Part of a small language model's weights.
Size: 14 layers, 6 heads of 32.
Training: a variant of Muon for these matrices, 435M tokens.
Each number is 128 + 32 x the weight over its row's rms, rounded and kept within 0 to 255. Layers, rows and columns count from 0. The size above them is the row's rms in percent of the matrix's.

# layer 10 MLP up, 960x192, rms 0.124, rows 57-194, columns 144-191
size [ 94  91  97  95 103 107  97  95 108  99  95 101  92  99 103  98 110  94  93  94 105 106  98 105  96 103 103  91  90 101  99 105  84 105 115 106 111  98 109 103  94 105  99 102  93 108 104 103  87  96 103  89  89  99 104 109  92 101 115  95  97  91  97  88  99 103 103 103  99 104 108  96  87 103  97  97 103  94  91 104  84 105 104  89 107 102  98 107 114 101  91  98  90  86  88 115  95 103 106  95 102 102 107  97  97  95  97 109  98  97 102 100 104  96 101  99  96  97  95  95  98 111  91  94  88  87 103 114 102  98  94 103  81 101  97 108 100  99]
[[ 52 105 152 155  96 160 154 144  87 123 145 110 147 112 126 132 109 152 111  80 132  57 202 171 170  86 128 173 140 119 129 183 147 149 114  92 178 141 147  71 210 115 154 154 117 125 157  78]
 [140 147 121 149 139 175  94 149  91  83 164  97 151 101 162  92 126 146 130 127 137  98 150 172  94 158 116  96 154 186 154 181 137 160 163  96 105 151 157  75 127 147 117 119 143 171 131 163]
 [ 98 136 126 120  85 171 123 115 159  93 176 122  99 188 136 161  90 144 139 130  53 132 145  98 170 137 163 134 125 107  85 155  97 153 102 130 161 123 123 185 142 155 117 160 128 135 126 148]
 [163 124 155 168 133 136 144 152 164 109 146 141 171  61 143 189  65 119 129 126 111  83 161  87  84 111 144 113 103 110 175 162 188 146 191 147 129 137  71 157 125 177 132 147 131 174 155  86]
 [134 142  70 201  74 163  35  79  47 196  97 171 150 196 116 150 148 121 156 156 186 140 106 151 134 124 105 132 171 118 130 102 155  79 114 149 177  88 145 145 139 141  82 137 101 119 138 104]
 [ 91 105 159 160 101 139 136 120 129  99  94 103 107 188 130  86 102 105 169  80 114 137 146 119 120 184 131 109 177 143  91 150 192 127 106 104 115 123 130 141 112 198 193 117 171 150 128 135]
 [118 146 169 143  90 175 145  79 121 168 105 158 140  83  68 103 132 102 151 138  84 153  88 109 143 119 121  96  81 146 158  70 145 183  82 128 136 151 205 170  82 136 101  97 175  81  90 141]
 [142 116 131 213 145 131 180  90 129 140 139  92 111  95 135 132  88 145 183 135 147 128 107 102  81 117 133 184 121 126 214  84  74 120  77 140 159  98 184 148 101 116 129 132 111  58 107  92]
 [122  64 131 135 179  81  99 144  95 102 114  97 116 133  78 146  73 131 180 101 103 138 153 175 119 143 174 158 116 174 166  93 116 168 145 138 207  69  85 108 147 195 134 166 192 116 149 105]
 [116  87  69 143 166 137 122 105 140 107 139  80 134 116 164 150 120 121 181 158 129 100 123 153 158 147 145  95 101  65 138 137 117 198 117 135 121  87 157 135 132 195 135  65  98 119 147 155]
 [127  91 104  70 164  96 184 127 113 122 141 124 179 122 155 113 167  91  98 113  98  65 157  82 105 164 111 111 180 152 129  96 155 139 149 112 109 193 143 101 157 151  58 137 172 102 138 126]
 [101  87 120 126 175 139 145 129  77 134 142 157 141 149 129 123 132 135 116 189 130 119  98 153 134 120 101 139  89 105 191 116 109 164 122 163 123 104 105 161 169  88 130 107 141  84 161  95]
 [141 136 157 151 164 127 159 126 169  87 122 111 108 170 207 122 151  50 164 165  79 147 111 111  79 147 135 133 152 149 107 155  92 127 121 153  96 136 148 179 167  54  86 182 148 203  97 134]
 [104 134 148 110 135  99 138 120 202 191  74 171  87 168 143  87  99 145 137  70 121 134 181 112 114  92 118 159 102 131 102 145 153 148 157  81 176 124  86 144 140 173 125 166 102 156  97 124]
 [119  95 108 129  97 164 162  95 114 112 102 110  83  83 149 128  73 173 153 141 131 152 151 108 155 122  89 112  75  91 171  96 139 171  80 143 120  86 118 146 113 105  88 106 143 121 166 163]
 [178 127 139 145 138 121 153  87  81 164 172 120  89 149 142 137 183  90 166  70 113  54 145 156 170 131 168 148 120 117 156  85 178 191 121 135 164 136 116 101  97 133  95 144  98 169 185 121]
 [ 50 163  91 117  91 127 132 149 176 117 176 134 106 122 172 139 144 165 183 156 110 187 130 135 134 123 101 153 168  99 133 101 134 110  61 112  98 172 121 125 175  67  65 127 110 141 101 107]
 [147 143 213 132 131 124  75  98 113 155 128 140 150 113 131 137 159 149 169  74 119 135 149 169 154 124 138 137  75 124 148 108 128 149 111 223 132 118  97 132 109  99  99 157 171 157 146 179]
 [ 90 103 149 150 118 185  98 116 113 106 128 134  95  78 105 131 114 114 107 190 114 172 145 122 135 101  81 179 153 129 154  99 166 127 143 124 134 172 146  49 120 176 101 117 182 171 132 134]
 [164 110  75 120 141 102 118 165 182 131 106  54  85 159 142 115 145 142 183 144 172  84 101 116 124 107 142 144 107 136 200 160 108 128 109 119 142 119  81  64 201 148 151 108  97 127 123 159]
 [126  51 120 164 109  83 125  89 106  99  88 151  80 162 121 135 103 137 116 163 115 154 112 138 152  75 139 159 126 102 169 104 161  95  86  51 120 148 112 168 100 132 170  87 117 119 125 157]
 [116  92 113 122 147 156 112 180 137 123 132 127 152 172 100 164 109 101  93 145 164  88  75  74 110 171  90  93 143 149 189 194 113  91 116 147 121 144 142  61 159  77  75 133 123 150 109 127]
 [171 121 139 114 138 116 180 129 123 126 157 125 136 140 118 156  87 173 135 130 181  60 141 113  94 121 180 102 160 126 109 122 100 136 203  82 139 122 131 113 169 154  85 133 118 114 137 162]
 [130 151 103 116 140  94 181  99 141 114  71 115  59 122  79 122 113 147 151 180 118 106 178 205 216 133 167 124  98 144 144 154 102  61 119 118 140 134 121 113 130 175 116 114 101 106 146 108]
 [142  98 136 128 143 106 128 158 115 142 137 135 103 178 106  90 144 148  70 130  90 132 161 131 143 124 130 122  87 122  92 129 105  54 108 114 104 121 143 155 167 149 146 117 126  35 151 154]
 [118  90 113 143 100 157  89  37 201 165 157  92 219 169  85  84 126 109  90 100 167 159 127  94 127 195 116 161  79 157  65 171 110 147 163 112  81 144 138 112 104 125 205 145 106 103 137 142]
 [ 73 138 122  74 120 141 133  77 115 144 180 106 111  93 140 124 136 151 113 155  71 108 128 143 133 157 123 104 164 123 133 171 132 100 130  97 118 122 143 148 171  80  99 168 126 124  90 126]
 [151 136 100 157 161 152 178 143 164 132 150 128  95 118  99 110  76 119 163 140 104 150 131 105 121 123 156 109 101  76 151  94  72 125 128 148  94 105  95 176 152 128 174 104 147 146 144 147]
 [129 117 106 136 136 114 121 113 142 137 138 103 130 155 131 164  28 153 157 142 137 120 149 175 128 148 136 105  99 200  68 179  97 107 115 150  97 129 173 157  26 111 133 131  95 163  74 114]
 [153  80 118 148 129 158 100 219 145  91 136  88 108 131 126 158 141  92  98 139  71 108 104 188  30 136  72 161 125 112 118 105  62 162 103 123  99 110 100 123  90 113 131 153 161 213 192 168]
 [232 144 106 145 170 104 148 158 156 152 147 133  99  84 158 130  96 104 139 142  78 117  93 126 116 103 107 139 154 116 164  82 111 116 108  78 133 146  99 100 127 143 136 112  73  84 125 133]
 [183 131 148 143 113  53 138 128 105 177 107 133 135 103 135 102 100 133 156 164 142  94 108 123 146  93 162 109 106 183  71  86 153 145 155 132 149 150 160 137 144 105  90 143  52 144  87 106]
 [ 85 143  99 108 121  95 177 108 123  97 112 157 114 116 167 131 117 102 149 114 166 108 175 103 159 170 144 145 187 180 127 114 109 150 159 145 126 176 128 124 124 158  80 125 110 136 156 137]
 [155 128 156 162  93 110 157 116 165 104  95  64 135 134 112  73 144 114 127 125  98 142 136  87  68 196 189 118 178  82  97 130 120  98 155 147  78 100  82  85 140  83 218 141 144  97 153 106]
 [147 166 150 124 100  52 184  57 135 110 168 143 155  82 132 135 125 118 183 103 105 138 174 154 192 121 133  80 112 181  80 124 142  68 131 108 146 134 144  95 124  86 136 158 141 103 120 163]
 [146 176 161 181 159 166 112 120 166 180 137 126 147 139 155 120 113 107 132 107 109 105 140 107 110 194 161 133  88 148 150 165 110  67 173 111 158 166 130 123 109  79  86 155  98 124  82 119]
 [104 115 138 111 102 126 126  96 168  95 124 135 150 148 216 126 149 114 132 100 125 143  86 228 118 140 116 145 166  97 137 130 144 142  71 154 134 161 123 109  94 158 121 124 103  79 167 209]
 [159 136 134  96  89 114 155 157 158 145 117 150 119  75 105 156 151 101 110  90 140 145 156 168 153 133 107  83 150 103 173 116 119 113 136  63  71 138  20 109 119 176 156 148 147 115 182 131]
 [114 125 115  86 133 114 119 154 184 108 180 177 110 108 143 101 158 157 111  89 143 178  86  76  48 129 124 132 140 114 142 181  86  90 126 158 177  82  98 144  90 132 135 198 116 135  86 149]
 [ 96 149 126 121 139 107 158 157 110  97 162  78 161 102  94 121  76 163 145 108 161 162 125 163 138 117  82 124  73  58 100 120 105  76 140 125 159 102 148 124 129 111 152 168 210 122 130 166]
 [152 184 126 131 123 124 112 111 102  85 135 120 141 100  79 126 152 105  74 136 150 175 136  87 104 118  85 149 125  61 141 146 126 100 114 136 128 113  90 164 145 139 101 155 144 136  84 178]
 [124 195 203  75 186 143 165 120  99 126 109 152 133 109 123 129 115 118  53 133 116  90 186 129 154 139 157 138 152 126 143 119  65 162 190 139 179 137  99 110 127  74 191  94 126 120 129 105]
 [128 134 185 106 165 131 181 135  75 108 130 163  83 141 208 125  85 106 159 180 173 107 127 118 223  78 142 100 140 103 138 140 123 148  42 138 218 123 124 163 134 156 107 123 109 139 138 151]
 [ 68 111 152 117 198 102 112 170 167 106 103 137 103 130 152 146 109 115 114 140  78 126  94 169 108  81 107  67  62  85 111 127  92 128 139 182 185  87 160 204 133  87 139 128 116 103 163  54]
 [165 179 105 108 129 153 101 131 143 117 195 119 118 166 169 140 169 139 148 123 121  84 157 104 141 121  99 192 113 129 111  46 112 181 165 135 183 161 168 118 123 114 123 139 119 122 210  58]
 [ 87 151 160  63 114 123 150  82 139 146 104 151 114 159 184 107 169 116  60 150 126 155 149  86 106 118 144 132 129 155  98 126 118 125 108 133  88 136 155 180 142 180 117 103 132 191 150 162]
 [128 105 103  98 133 115 136 130  90 182 144 171 154 198  90  63 134 136 189  95  63 154 123 117 128 113 121 143 160 153  86 141 126  77  72  97 129  93 185  77 109 188 147 159  89  93 106 134]
 [117  92 164 179 149 146 150 175  59 155 171  79 176 123 177  72 147 112 169 148  86  73 117 134 150  95 114 162  72  82 150 154  98 170 133 185 138 132 109 116 141 134 109 136 125 143 158 120]
 [114  71  82 102  92 138 118  94 135 197 180 103 133 165 108  82 118 218 155 127 101 108 152 110 105 128 157 137 106 102 163 128 182 102 170  92 106  95  65 149  97 145  73 188 169  73  82 185]
 [127 133 131 100 176  77 116 163 127 160 105 152  86 113 149 127 138  77 150 108 128 147 165  91 153 111 148 165 101 169 153 150 168 106 189 125 181 137 146 105 117 135 121 155 125  80 160 133]
 [133 139 154 113 142 124 146 153  86 149 128 135  88 148 160  73  72 206  83 100 137 107 104 125 147 127 145 146 125  78 140 139 158 134 172  53 129  64 192 115 148 179 183 142 161 115 127 120]
 [153  48 103 138 163 119 124 136 103 118 136 120 133 106 194 101 139 166 134 137 163 104 145 147 112  60 144 123 145 200 102 128 118 168 120 114 121 120 127 123 125 130  97 133 229 147  98 180]
 [129 127 203 143 131  77 167 143 127 138 128 101 115 179 179 113 149  44 128 159 118 138 158 130 128  68  67 142 114 154 124 144 143 135 131 107 101  55  86 142 128 136 144 104 135  83 105 149]
 [ 97 112 142 147 100 111 127 137  99  67 128 149 138 100 130 113 156 135 226 102  78 224 114 175 117 131 158 126 151 179 137 186 113 115  88 108 102 126 124  91 143 103  93 101 134 117  79 184]
 [ 68 120 189 128 146 121 171 123  59 162 128  90 148  91  93 133 112 120  87  76 137  86  56 173 142 110 191 170 138 126 103 117 107 114 121 120 113 144 113  80 105 143 111 113  83  89 137 159]
 [114 191 156 118  86 136 133 129 140 134 128 150 160 155 147 129 165 109 160 111  82 128 170 112 166  68 148  90  96 114 132 133 121 160 121  97 162 159 165 123 131 127 157 138 105  97  80 158]
 [143  40  99 137 148 197 126 153 162 143  74 145 147 133 111 100 187 100 123 135 181 140 104 113 176 168  72 110 193 125 113 130 183 124 149 164  80 151 201 130 169 121 130 117  89 130 146 145]
 [154 145  75  94 122 111 138 106 138 172 201 161 130 126 146  78 134  89 120 127 154 148 143  91  91 182 118 124 142  98 138 130  98 117 160 112 126 171 177 174  99 152  82 143 169 133 106  95]
 [ 78 142  98 158 129 109  96 112 180 132 106 129 138 119 129 112 108 149 147 107 133  91  81 140 123 151 150 152  98 115 127  66  97 164 133 149  26 149 144 158 153 146 148 157 155 112 187 185]
 [128 214 149 117 154 136 132  90  68 181 148 135 148 100 118 100 142 136 147 191 171 169 115  99 103 101  99 134  98 119  98 142 140 131  89 120 135 119 170  90 116 105 117 160 169 134 170  85]
 [ 85 176 153 121  88 221  69 139 141 143 128 147 109 137  95 108 167 117  93 134 169 116 151 132 146  94 131 155 133  88 127 148 145 137 154  97 119  81 200 102  91  86 182 127 134 105 143 156]
 [125 115  95 118 108  70  83 124 101 100 120 101 111 128 158 142 104 123 143 147 161 146 138  94 141  75 102 118 145 101 124 109 136 135 113 134 192 148 166  60 117 127 114 141 168  95 178  94]
 [ 39 203   8 136 115 143 103 141 127 143 192 130 165 103 154 165 125 110 174 129 218 137 152 161  88 120 111 108 174 152 127 100 112  76 151 136 133 155  28 116  98  61  95 144 131 128 108 157]
 [ 90 101 164 143 175 141 163 148 115 103 138 121 166  68 141 142  74 113 144 104 154 126 166 180  86 100 132 160 151 139 131 140 158 140 144 155 208  91 143 162 118 164  93 161 142  98  74 125]
 [ 51 178 111 140 119  99 123 152 142 126 109 102 147 156 171 124 178 114 108 120 164 157 180 147 121  99 166 172 111 172 117 122 156 142  90 109 110 133 128 135 130 106 127 149 114  99 202 142]
 [137 157 127 157 132 172 140 145 141 220  88 133 133 140 120  86 157  98  67  98 157 170 117  88  93  96 136 135  85 158 125 135 150 110 136 124 117 127 127 157 158 202  53 155 111 141  81  70]
 [166 118 182 152 126  79 127 140  81 110 156  89 151 156 167 163 153  82  64 104 120 119 133 108 172  93 136 185  94 105 111  83 167  90 109 210 119 153 142  85 168  90 106 140 136  83 159  96]
 [155 206 178 102 165  77 121 137 134 139  77 132 171 101 103 135 152 160  56 109 107 104  90 136 132 110 105 119 103 160 110 166 146 134 158 185 108 141  95 122 143 117 182 123 100 110 192 105]
 [ 86 142 111 134 141 152 154 156  61 102  84  91 157  98 144  88 106 141 122  92 111  98 106 125  69 144 133 158 117 111 148  72 146 182 151 165 152 177 124 178 100 143 157 137 129 155 151  87]
 [144 110 160 124 137 120  92 116 132 202 178  72 121 134 130  76 134 129 142  86  97 107 126  92 131 142 116 208 128 160  74 155 154 160 148 120 109  89 165 124 118  82 143 156 101 143 106 132]
 [199 123 143 158 155 157 172  94 103 144  98 141  72  83 131 150 144 165  89 124 127 149 161 111  89 164 180 108 128 152 108 104 175 151 105  83 124  89 140 100 131 113 107  68 140 138 126 124]
 [130 102 108 122 158 134 154 146 134 167 115 125 117 101 192 133  71  65  67 144 108 107 100 128 157 128 129 135 101  93 132  93 107 126 155  62 107 182 140 132  96  97 103  98 173 141 148  90]
 [ 81 132 157 156 132 143  83 203 120 132 183 154 112 110  85 177 141 145 163 116  95 203 104 154 173 129 123 126 131 125 127 115 112  78 136 102 183 166 136 157 185 138 102  80 165 122 121  41]
 [180 141 117 131 129 133 131 112 137 124 107  80  71 124  60 148  87 132 104 103 147 130 137  99  83 100 209  71 126 120 138 143 129 166 108 137 135  92 141 138 144 143 128 153 131 140 123 141]
 [170 112  97 105 125 180  84 131  94 110 140  74 108  92  92 129 146  84 151 141  94 131  79 163 117 136 154 154 194 112 118 129 163 142 186 119 116 119 118 166 209 109  83 123 152 172  88 148]
 [107 133 146 175 158 155  94 111 115  93  97 124 195 111 202 108 129 164 112 143 149 101 135  75  82 131 175 103 129 157 125 107 110 129 129 180 138  79 138 113 173 102 158 157 106 115 123 166]
 [138 125  97 125 161 151 141 134 164 168 107 123 155 110  99 137 137 149  82 111 160 124 106 133 147 177 195 162 195 174  68 134 117 148 136 148 128  95 122  95  85  93  47 137 161 143  33 166]
 [ 91 126 105 114 113 106 177 127 106 105 117 134 122 166  94 107 145 150 158  62 195 141 132 180 149 116  69 149 135 185 150  87  81 143 163 190  97 131 162 128 214 111 128 161 123 148 100 132]
 [143 169 145 109 180  86 127  54 130 143  80 134 145 117  88 104 107 154  68 197 142 154 114 162 162 161 121  82 130 193 131 165 114 109  83 143 172 151 132 152  99 154 154  87 115 149 123 176]
 [191 163  94 122 119 197 158 128 125 154 128 152 137 190 133 132 135 141 101 194 142 166 106 106 151  87  77 176 162 119 156 104 103 104 210 119 121 145 112 121 161 101 192 199  97 148 106 147]
 [146 118  53 157 142 125 138  98 150 151 135 108 130  64 169 121 154 154 130  79 156  96 115 153 164 162  76 120 144 161 192 128  46 115 141 158  92 145 118 126 135 125 138 133  92 104 123 134]
 [155  76  88 118 151 168 159 125 110 157 163 181 190 120 109 155 129 118  87  94 165  65  87  80 120 163 139 109  97  56  84 111 121 163 167  90 146 112 158 116 131 122 182 153 115  64 142 125]
 [128 222 196  91  87 105 153 154 148 123 137 155 128 128  66 134 102 123  57  34 113  80 149 123 143 131 102  91 116 126 123 118  73  95 138 129  76 153 136 139 161  86 139  82 141  88 139 141]
 [166  84 142 139 103 158 131  84  93 117  98 136 160 139  91  44 177 145 158 131 110 101 104 122 147 132 183 136 120  92 153 162 118 154  82 141  99 152 115 120 125  84 141 129 156 113 163 113]
 [ 94  87 119 163 100 101 106 141 158 135  91 142 132 167  78 170 114 128 142  57 138 130 164 118 133 156 127 106 158 107 155  60  90 165 154  77 160 163 144 119 196 142 138 119 123  97 139 212]
 [165 110  87  98 113  80 123 115  75  97 134 154 150 125 134 105 154 126 139 101 161 119 122 172 121 190 109  92 106 108 136 168 133 121 113 121 109 125 128 129 144 137 138 150 137  88 192 106]
 [147 113 130 172 123 142 129 121 165 143 151 108 128 110 109 118  91 143 171 125 121 118 116 183 105 177 142  86 140 115 168  80 112  70 140 154 146 143 148 168  65 164 115 111 134  85 135 112]
 [140 180 140  85 130 138  32 120 127  91 139  98 115 163 109 185  93  73 118  82 175  89  84 148 137 112 100 137  64 117 162  51 153  97 116 132 150 126 130 104 143 130 199 133 144 167 131 137]
 [100 127 114 122 135 131  98 117 172  95 150 132 111  69 119 110 186 110 197  88 140 106 130 162 151 131 148 159  59 129 141 128 121 123 100 153 122 111 134 121 112  88 153 161 152 167 129 113]
 [146 143 118  92 136 119 111 153 165  98 133 132  93 113 136 104 104 148 125 106 116  98 111 128  94  55 101 114  91 116 158 168 179  83 106 128 132 136 115 167 161 149 140 120 141 148 132  91]
 [108 133 102 128 144 159 145  75 115 115 118  75 120 128 163 121 196 133 124 135 129 146 127  96 177  78  94  68  91 129 128 139 175 102 135 166 119 148 121 128  91 152 117 141 167 101 118 184]
 [130 116  97 136 154 140 147  96  74 155  99 111 101 131  77 125  80 107 123 107  99 112 122 153 137 122 177 165 136 192 129  60 190 140 101 130 210 102 114 106 133 139 163 110 104  65  95 120]
 [132 100 114  87  68 158 155 130 137  71 147 124 152 110  88 119 146 131 144 127 137 134 144 118  91 134 182  97  83 125 170 147 155 146  89 146  37 175 171 155 103  97 134 105 206  93 150 141]
 [112 152 135 110 136 169 172 172 114 146 110 103 112 132  97  75 115  81 140 139 121 102 153 116 160 152 125 157  90 114 128 155 185 120  86 101 129 103  96  69  81  93 175 178 120 184 102 120]
 [103 149 105 111 114 143 148 145  88 177 133 121 143 129 138 165 111  23 136 113 248  58 128 138 125 131 192 125  44  94 148 128 141 113 138 101 135 159 155 135 115 112 101 181 113 110 115 176]
 [122 134  49 128 109 151 110 102 106  99 133 184 161  72  65 207 129  78 145  72 163 144 106 134 134  77 144 158 108 171 141 150 204 163  94 115  73 104 114 165 173 131 125 136 124 138 126 142]
 [158  95  83 123 160 106 150 159  66 139 107 105 113 147 160 102  99 114  75 101 153 132  85 107 167 119  86 181  86  87 162  92 168 125 103 141 145  97 132 113 117 128 113 102 124 171 133 151]
 [146 160 194 105 123 101 129 102 169 115 113 109 167 131 139 135 124 107 141 186 108 133  86 160 216 108  93 153 136 101 108 128  47 116 165 102 133 115 141 130 139 174 108 120 193 139  60 117]
 [134 122 142 138 118 115 105 188 179 172 101 143  83 103 142  75 113 111 116 101  87 118 134  76 126 185 101 104 141 130 105 123 127 159  94  90 149 124  89  84  95 190 117  60 142 136 161 141]
 [100 112 161 115  97 129 152 122 133 146  81 120 110 160 156 193  73  82 134  91  82 159 126 144 104 100 148 137  67 105 119 148  48  68 111 147 130 103 148 138 141 134  89 187 114 172 120 148]
 [111 113  94 162 136 109 134 115  88 105 154  57 121 166 120 175 122 157 105 134 110 114 110 110 193 123 135 184 172 147 137 134  96  82 142 116 189 144  98 122 115 143 174 111 118 152 127 122]
 [126 125 137 142  89  62 106 101 101 150  56 204 154 121  91 134 114 145 130 126 115 167 133 161 106 123 113 177 124 134 139 126 162 155  92 161 154  82 148 186  37 127  87 143 149 135 163  71]
 [144 164 156 127 135 100 185 104 130  47 124  90 117 155 104 132 128  98 147 135 135 141  30 120 129 135 106 103 139  67 153  97 175  62 150 128 219 136 109 124 162 161 118 164  85 109 139 119]
 [142 118 152 109 130 121 122 118  93 133 122 134 146 147 129  76 131  98  90 132 108 153 162 190 128 108  80 159 139 144 171 137 108 130 148 133 151  85 109 162 108 111 129  93  92 148 178 113]
 [126 108  77 113 101 136 110 111 156 142 112 140  53 173 134  71  93 120 166  94 124 166 109  97 124 104 131 107 169  90 134 113 155 143 144  63 138 120 181 112 125 169 111  85 113  98 215  94]
 [ 95 142 141 102 108 120  75 121 117 120 162 144  98 202  75 120 189 109 103 118 105 138 179 117 123 111 130 106 144 132 154 163 126 103 184 180 188  94 156  81  89  54 119  91 134 168 105  96]
 [181 156 141  82 151 146 143 144 147 115 173 137 129 108 140 149 130 121 146  98 126 161  98 111 116 146  91 160  92 139 151 104 150 140  94 186  89  88 147 153 123 169  73 184 162 197 154 104]
 [ 87 143 143  99 108 152 120 112  95 160 110 113 177 108 110  96 101 147 138 115  86  50 143  95  86 168 121 125 149 135 111  82 147 182 140 166 107 117 124 166 152  96 132 122 119 158 165 124]
 [120 116 127 146 131 185  90 114 129  57 129 180 159 164 185 174 152  70 156 170 121 123 109 144 123 128 138 162  87  46 165 114  99 154 154 118  88 122 166  95 186 176 166 155  67 105 106 137]
 [112 129 143 133 138 109  88  83  87 138 118 107  93 109 130 148 221 113 185 104  99 130  74 124 145  98 128 127 132 119  97 176 123 111 157 128 142 109 101 116 189 135 129 136 186 165 159 130]
 [172 159 129 140  92  83 115  88  78 112 106 138  94  89 155  86 117 196 177 132 106  98  63 124 130  78 127 110 100 176 150 136 145 115 122 140 107 151 148 112 133 142 103 154 128 129 146 106]
 [109 107 195 161 134  93 176  94 129 136 128 133 132 136 104  89 130 139  85  75 130 150 145 121 126  73  90 149 138 110  89 124  78  95  91 101  88 148  86 116 127 131 140 152 139 133 135 102]
 [174 127 132 105 185 125 128 117 127  96 113 146 137 122  96 138 110 148 135  91 164 126 122 112 104 180 111 178  91 111  81 126  91 115 113 121 100  91 140 161 117 134 126 164  52  82 214 116]
 [108 113  95 137 163 161 106 162 148 124 100  94 133 185 113 124 159 121  99 112 126 100  99  96 113 115 155 152 122 164 106 151 157 112 121 104 146 117 147 113 126 183 106  93 149 166 131 144]
 [100 146  97 179  86 125  96 141 152 160  98 146  86  70 144  72 173 131 127 154 136 147 132 145 112 104  94 129 130  85 174 168 111 120 150 152 100 142  89 193 153 103 132 116 128 135  95 163]
 [178 125 175 155 138 115 135 139 173  82 159 134 139 138 107 170  64 106 181 117 148  94  74 157 120  67 116  98 114 163  95 156  65 142 118  64 153 106 118  84 134 104  81 142 130 128 190 179]
 [142 135 139  51 116  96 166 126 154 123 132  94 126  68 135 126 147 151  87 134  83 168 142 151 120 178 189 126 131 125 188 109  90  68 164 134 102 134 158 152 146 150 136 161  90 142 167 147]
 [138 150  89 152 201  85 150 110 119 107 103 126 124 137 112 175  78 190 118  88 105 102 101 122  96 149 133 117  97 124  53 128 193  91 113 131 168 102 100 166 174 144  46 172  91 138  72  89]
 [ 94 169  80 126 154 121 166 148 189 101  89  58 150 113 112 134 126 119 168 111  92 100 132  68 116 126  97 157 161 113 126 122 112 150 104 194 117 195 152 151  99 119 124 105 127 151  98 146]
 [ 94 111 175 111 152  96 108 148  53 152 116 134  60 145 104 132  99 105 121 142 158 149 121 160 175  87 154 103 147 129 110  77 103 145 137  41 177 106 105 150 174 139  93 166 120  41 113  97]
 [132 111 107 132 108 203 134  85  95  87 194 137  55 207  54 168 151 140 136  82 127 109 105 148 119 102 177 102 166 135 123 128 157 152 143 105 102 163 188 113 150 177 201 114 159  75 122 161]
 [150 134 143 184 123 131 115 141  82  86  98 102 134 140 102 128 136 105 204 135  71 156 102 130 132 174 104 137 158  78 140 120 181 139 143 111  68 100 119 127 118 111 136 123 157  97 138 113]
 [146 116 136 137 135 131 149 174 127 103 187 127  64 116 143 115 101 181 172 115 126 129  65 135  77  81 165 111 112 112 125 132 103 153 105 101 136 133 170 111 178 147 156  63 138 124 157 195]
 [137 114 163 103 141 114 103  84 151 158  99 149 108 153 211 142 174 129 152 111 100 114 132 105  87 159 167 110 142  90 106 117 158 117 137  86 140 118 115  72 107 173 153 148 107 140 112 150]
 [145 141 107 130 137 116 108 174 132 133 154 110 143 209 162 117 159 170 134 117 102 140 109 152 176  85 134 166 171  94 154 124 164  98  65 148 156 169  56 146 110 162 114 105 133 138  77  66]
 [149 178 164 155 119 144 153 150 151 181  74 116 151 141 143 143 139 130 113 149 145 116  48 128 117 142 114 134 139  81 120 151 115 148 149 130 157 133 130 137  99  95 145  81 118 167 182 132]
 [177 145 112 128  75 133 124 130  99 149 136 115  90 161 146  82 164 118 155 139 136 102 154 135 110 132 151 190 128 134 165  67  85 118 115 110 116 140  67 164 131 113  74 130  76 118 193 115]
 [125 115 124 155 107 128 121 124 164 158 148 122 100  76 150 176 103 136 125 131  90 113 160  68 147  82 125 171 130 163 134 169 138  80 100  88 113 136 131 148 127 186 162  84 165 179 160  70]
 [121  94 120 123 144 126  81  94 169 123 122 158 171 129 172 137 141 132 149 146 169  97 109 142 113 129 111 138  96  98 133  85 100 190 193 143 105 132 143 144 101 155  76 100 108  49 116 130]
 [109  99 116 131  97 166  97 116 148  95 118 103 153  94 183 137 117 111 146 122 158 158 184  83  94 158  93 201 101 115  64 128 108 150  72 120 172 173 103  44 106 140 107 131 100  93  97  86]
 [198 143  60 124 107 178 136  85 186 130 143 120 105 127 111 149 115  71 141 125 150 148  97 111 131 181 175 118 105 166 155  93 102 101 135 111 137 112 100  89  68  57 136  80 196 153 138 106]
 [140  75 112 144  88 163 109 182 121 165  88 119  67 145 102 136 114 134 121 127 111 116 144 152 161 173  99 117 128 102 133 116 112 155 175 143 161 106  48 103 161 123 121 160  92  84 150 161]
 [171 145  91 152 146 109 122 140 172 130 122  96 165  93 138 164 126  93 118 200  93  92  90 142 167 177 152  98  78 123 133 113 116 152 125 115 179 129 101 110 104 145 134 129 176  96 124 166]
 [148  72 161 130  88 148  87 147 187  89 153 110 108  79 170 127 147 121 136  72 166 188  88 109  85 161 114 125  92  81 121 121 130 148 159  99  48  80 136 122 145 123 160 142 118  96 126 108]
 [132  98 105 165 111 153  77  66 143 143  54  57 135 129 164 157 115 115 164 120  55 143 160 150 115 110 144 152 109  96  84 148 163  86  83 121 118 109 104  97 128 121 188  91 104 110 101 133]
 [160  99 163 133 146 116 105 118 142 139 118 173 166 163 108 155  91 144 100 132 190 124 136 118 136 144 161 123 143 125 105 152 126 116 145  91  95  90 151 116 140 131 181 121  79 152 107  33]
 [154 140 136 147 150 218 117 147  94 130 127 125 148 107  71 141 123 119 132 151 124 148 116  85 125  98 187 125 156 151 167 154  74 124 152 148 107 125 142  94 103 138 181 126  91  81 108 151]
 [110 113 106  90 158 100 102  74 118 127 121 176 107 135 150 161  98 202  72 111 135  84 109 133 115 109  97 100  80  83 171 121 151 101 143  99  80 135 166 139 156  79  99 145  99 158 127 121]]